config = dict(
    n_layer=12,
    d_model=256,
    n_head=6,
    n_kv_head=6,
    head_dim=64,
    d_mlp=704,
    vocab_size=8192,
    activation='geglu',
    norm='rmsnorm',
    norm_place='peri',
    norm_eps=1e-05,
    positions='rope',
    rope_base=10000.0,
    rope_fraction=1.0,
    qk_norm=False,
    attn_scale=0.125,
    bias='none',
    tie_embeddings=True,
    parallel_block=False,
    extras=['capped logits'],
    init='uniform',
    init_std_qkv=0.0496,
    init_std_o=0.00826,
    init_std_up=0.0496,
    init_std_down=0.0061,
    optimizer='muon_variant',
    lr=0.00682,
    lr_mult_o=0.653,
    lr_mult_down=0.7,
    beta1=0.9,
    lr_head=0.00965,
    grad_clip=2.0,
    warmup_steps=200,
    schedule='wsd',
    decay_fraction=0.644,
    decay_shape='linear',
    final_lr_fraction=0.0,
    batch_tokens=32768,
    seq_len=768,
    doc_mask=True,
    train_tokens=237700000,
    steps=7255,
    dataset='wikipedia_en',
)
Each number is 128 + 32 x the weight over the matrix's rms, rounded and kept within 0 to 255. Layers, rows and columns count from 0. Numbers have three digits each.

# layer 3 attention value, 384x256, rms 0.0606, rows 365-383, columns 0-255
122104129120067141109116155160137111183120093109141182132167164129113097096151104139065138111121162160123115071098117176129169175158061107153069145132133200156161129104126071155131118123115120156142120107192067209114119073162096161139067045218177135124138184147178146139132132104127168157102137143082089091102087153056123172125153170119134147104141143118195146148136167082119149082178208191097138149126131075086150142090129119088103132125127111183153122131158145115111132128132086118104173142063105136102090148141189145151143133143121134131188111157106152114130079163132174154166184150104152093142197144089123144134127082080169191170137135176181169126103151076073146141141116080160099119189029053151175158167143123082168112184182161168113077136140107110086140109130115
123104118142114092061133093131115066128112182166083129162146155168131163083143109083131105089111156111148119093125240147154108132109143158068072127081119112120100056153172140167204145094147152150151102124130120112142092138068115159124127156132152101118168100171220194122122135062140107165177118098206075167139174128131142131119102136120154097142162192105114106143161107087172182095147078195131116137146004127170141154148120146155060118101075073118102127145116170129133132075117157158171120170127091079093117128178141101110100118102149120177170138133120118166125126098025104180110128159130126101132146115111090090091113102210203171104063097094145142118131112109116081153120109069057111156153116094136105049106062126150173156169201113167150118106109117121130127150067150
139146139137137121157063108184096141099182113134134107146142184141158145126094161142116098089142133142097176096090121111145126163150139102118191116147088151114136132134155126167090160182159144091130128125128168168140186052146144176141113126126145139148099101162112098114136057085112051128121095041107109130154135104072146142076166094146144069135120178141132096183108148081121157128141142153026110080086113109009129168143143078111103085185153148088164122128162111161139081155146071040102139167123194144080113141166069170217131156131118135147123178150128146100049129143120119137128165122143148100148133090119038130140157171065103117153173100113160186149150139103069113077180064186093127135147190150110152088155165168168132175196148097136160096133173107085141126120151051
148127100162109087155055112108125125097120125201152153169159069168135180156142113181101190150119123139113109133210107106156171117119076097127144114145174131074068092073158087153154143079092087111154119082054101110162101029123119142088041204092121170120086138139175078144140145136100150172102036056115103126180147193153139118152149132099145100168094175135169144114097101115114053080068103115144124234165080134150142044187155207097083155149160196145122088137148167088144103135116119140134124105136139106128124099076125116128155072121095108124082123116202090144208131154117215226181150109107090148121116170158121173213154135093185161104181136161192069177092194106194169140188169139157104119151183157088000186223118169074144087156147069144176136160094117075144111133162119
145178090098062180108135141129120121166142118078171112156102104188090087134155120107151174114088080121149108128087119177132146134062111091054088092202123184173155124087067131161134151164135136156166074143189166104093164154158156116140143120084212101118146103151134078144133114144109141100144136149112125111105144147123054158184114128190094095092184133155138113087154092139165161140135137091100139147128146140097115113137092116195131194060153152153128175098138099024130146145126128150177081120183141093097136127121143107131148200204073140166150138203124165072169138097146107112160127129090085102099113131199131164170093176062151141140105170168119171098085110126133056147069123171118174120088102127141094193074162117148100144121117080098098142117093149149181103111112145
153199135120144156189182078139093181204107140109132150147150163095133112074060128107112112096122196031113111173133065128136214082076137169127148094148076163100080154088124146128120149174107123101118096158112119134132114154102096072184142087125114146076054219161136157071151116090110137153132090103140072107146120158116083145149121144127121147140152085135106154144144094143104147183130149115088123135131136139131049096068158044168089115127110166154159079173119172184123138189201149131130139124135116107121121186062170061116095080106156153104160150110148131130064073151057060076146136125132061168128142130115166115073023153170147164075188036136120077124150097158131170178141101122137199113144127152102157106069128091161165098126187082135072096175043128130144131146147112
070121095104148126106141120119110100071137079094105184094086123077206072169144098124081127156185142091174170098159106075106166089141179090113118196109074090171088079160115149172124100184087184069147164100097119092135071130161079184156102155108172138136156128164096110132080182105071168053151122110137071102170119161107158150129223175120135142127086137187140132052033177110173135156135194145190072158161152087171163099200131109163162175148043128097162107141122077225160177131203100126130178164134135151115136100129172147138169136133154084139156129126174136178125074148127167137096121140108103127123172130144154123111118178121133115176074161146168116160119051164176150138106147173141115158051119095161117154106137080124127150209137089099116166092099146132151079163105121
122153077120100155184175169118173139035117092164087154125090124123132122160144117119082196114158139119105091127132113076174127162110145199096189152138097133107119109107102147101060116143149203061237119107049060159158131146111180136161169128065147182194088125146121092050123111063141200149144096170169175117155096116144128077122127088145092130139129110123222093114183153123101075147171111180095128090175144079107111094135085115151112111154153134116150126103114136106127163158160106065093106097127164142104069128082147110112135170146140188078152159190118133125146116078159165123121167078131154157086113125136154129159142159151148128031101088164105145124095172010157141070116080132137188127132106122059091185092153088077151199131158132107084153165180098144143083101142136
122166072103074111074106152127144143123159105096135158134056143162128138150158093092150074100164139109048120043161127109168116151117116063127129140052133097157115180106093127121098098137132072079097078123121172140147131079093138153161080128111100090075117179110178149063128153173137110236092086121209148119111127096165093135101146058163142201129133144165187188123150073095086065173098127148090134056116161172105184090127093147115059121140126140178102131160117095081139155106192186122094125178118174132161147150113155199121139127088082121111130160042088159146095094161177097130214114162126087149134143174031137074165066109161178134107107156107096127151100102046145154139102232121151116109102097096103152103255110090167170100102131096066168174168115085156104037196062208
076169100138099117150130123088101092163142149140163093096083125147119069150105110143081127174121096100145195122233095136140105134113089152129096214152053146144114085094161112158122131145087135189144067128175121127103131056078155022170155120164090120103173130099096122120203142103194123094161132138170096055141168095079101153159125132125166114092149024122109132106149074184075163077121121120114127032112134148162093176098108128130112163140086170205096146156105093080160133129146142104095091164150163139138199113161103119076109099190108172178152162193117097144155146174100191115146150135093234105070070116109055154130119127080090066131092148043154169145106224114142156187188158142120203126107097164137166137105147150126110146049170098064165122070196081106105132130108145
112103141184081131081175118152141133139148068113108150096184195135145160118131201222097172129121170127170152169208095120194112128121136135133147166056082120133162185146172109124099122069174192100131170107160117105192133102129123152137147162084099169177120108148126154102206091162071117168123121091164173102100115125159106115104123086135084133145177134077091093092095138187152114076129115142103145084101090146136166106202170167180178088184083196096108131106136144110114090127094094182081109088127126115119100114098120218145083095065159176035121152173159128139178094135153110182205173137094103175093130148204132171104124145099122195105168076174149044137178140100171074142071126092114210156130179124174189101149125176174176125132107139111065122174124099111134124230101130
163124127108108105085139164173097197066242091135103083147130119130132146141025038124180179103117095165145117145189219101126135160230150144122140105131102140153097082107201103149132104138125035119146159154165144168182150162126141106153093069045118173086125084102165107063177216143144079226178163146148145155102203154093134011074192115103102127148107119141158121190091156094107166199160189107070138089127105117147124114095088094086117052157088166045184133089171112094131143197132126085166081141159208149174142125074145126095118144085150052188081132107092121181118111144115137096102150195136183091124142179154091133134211124192105126068058109106147143149107118083098144200126142103197087163138094126123144183147191144195123203107126105153072105102172162227148142140154181
156058116127058188110146118098152132109070010171170082092122183125152102076188143102086116121116150120147089123177133167158129130105113124118058127119064136084148196131159112135111150072076088171117094081182136144099211140122170127076161171149162152059113161078116137122092106140126105183132114124107055123144165139168196150150143126135098140157115136138079145129054110053041131063143112094115123115146160218193165144188116168041168079128091145102201218068102094197095120161121157118096096099138166123162117160099240131102152155187109132078107153146143117151130160118176141188119086145108101114125159092125123105100118126178131112121207122103161166160166140121123108161098066170113121188169101127183122149082129102131113106162134138086119128108155135162107186192092120
086117116056188083109195127066169145114057098059104137171123243129115132109076126086144187116159139153132107107136134079128125111165156111135133149160164135161190172098107181144188161121169171134096119105154151128208110138164090116131032102088134092124072168168152127098093177063173111157129163170055143133095150209148145078104154106107127123125125146084119118138110138175183156163111007112097143141152190095160117126178113104090090125206152172156112112157112127188141175125107157124132098090190145147085110155118141155138143091220131124214092133072008088160202125162180157087176128098118102106142136125112152124158066102158131119120112161089094157121148057107159140119128142125184122121081083109117062139133105177139122168185161204097079104114074095168144147129129096
140142130152127160149177105099189122094119113111162171128139120150128118129164202107148136114170115146132036079126110090103109144161132178138117121087127145184144082155191053157125082101114095153131066201106063103070143167106113103146077056176173121143041148172100074162127145131069074087109097155159171127143112131150107190102157148131087136139117096134173164154099061178050117167084042171095147163198118099136129144213215128155143099255049163106141148141106080113096191111134131097070134091150075116158161131095164122118128165122147161097127104090204049124095113143139098094119096150106154140135153132149142119134156190152237154086139157140186110169184126101143136158191123145089170146138161131170108093125108137125104162091193117116139127145152125125167105069113168
103185118099138118156125152140117118152113108160138154163113155067074125115143121122108138109074121133049105090106019104109147157194171133180079175134125132150113166101196149117139142116153107185147092094093134127129096089169123207110103157130139169100119109216171127112117183110089212146112134049136127051184129067145118038250123186156168085127076060090191128140129149151157066168140119012170140113151114125114090093089148053137212123100075028140132160076131109024132147086180245143137132046118140104034136181130197204122096150081107148165139187125177090105138158163185088153100128097166129097141143052150122120112115123161144180148113132148142109145144101142156075130175131165084215145101092030115082125148120143129125127149112099145082154144083156177134178096124128
162125154182178102129141078139101124176141122089085053157081152113094037095154112133195143165124192096152099169142132038148106115096142140128156199188143083083127113150091175169056143087129073154171188120171083189108192095104107185165132115117096095061085142119110100126145102086130161114074096141159113091019169129127117155151087133102074126088137182099185139142135127122062116228084140096069174049120098140091120134099074092164154179143022109063139120129127085126162200123159065128135074112131047105110074178190072157084179148119145108101147153113157166152158169078139091131086091189132144089161091137165124145106069126128114070151152158101157192130124137162111096128135172178164128187095088228121132109102106081187141167144113127180140109156102123071121110133103174
141042118080118160039142154145185215110139115159108127126107104185238127164142098175055110152149130108157080163104075107108153122111121147099119129124096151110067119065167137142152105103158124103120126200082090161093086125154133157090109077106122153161110128101101193175136189155125085134120091112109094103177150097101138099138091210143187171144149107105067090096091146105139163184104115104101135130117186146167171144174080139092116130106098092121139101097149106086147155172155106136132094107143085152195111083134159096147160157137124111077167122099130113152197121160215092125092140141130126137190180120157170103094161109139077137144178131123194146123109184077117136114135140085091111112072098070163083113084101094116124091107156090103155110074141039108143059140129088
103127089161086134130155137105166160102113157062182107161105077169127074099162176093145126113200116166133146092190069127107207153163188098093156208112107170120167131105115118088179131149163111149087088136118183175161111066127150119190193149102193154067161109095098059140150124170144079081154120094151099178100105115086212178187177184087081127121157109094158094110161132124168142182112085167116129119176167147126168146185148113139166139126118149079171126103169108124099134179167147194165149118154137134090091114127170147092134188087126147110067148086086163140145163153052082106062138081165132146163087142119168142126096110170120227113163137130128144095109145138134087099158064109105153091115101165030146077090148134067122171160077238151108070085166166163119125077096071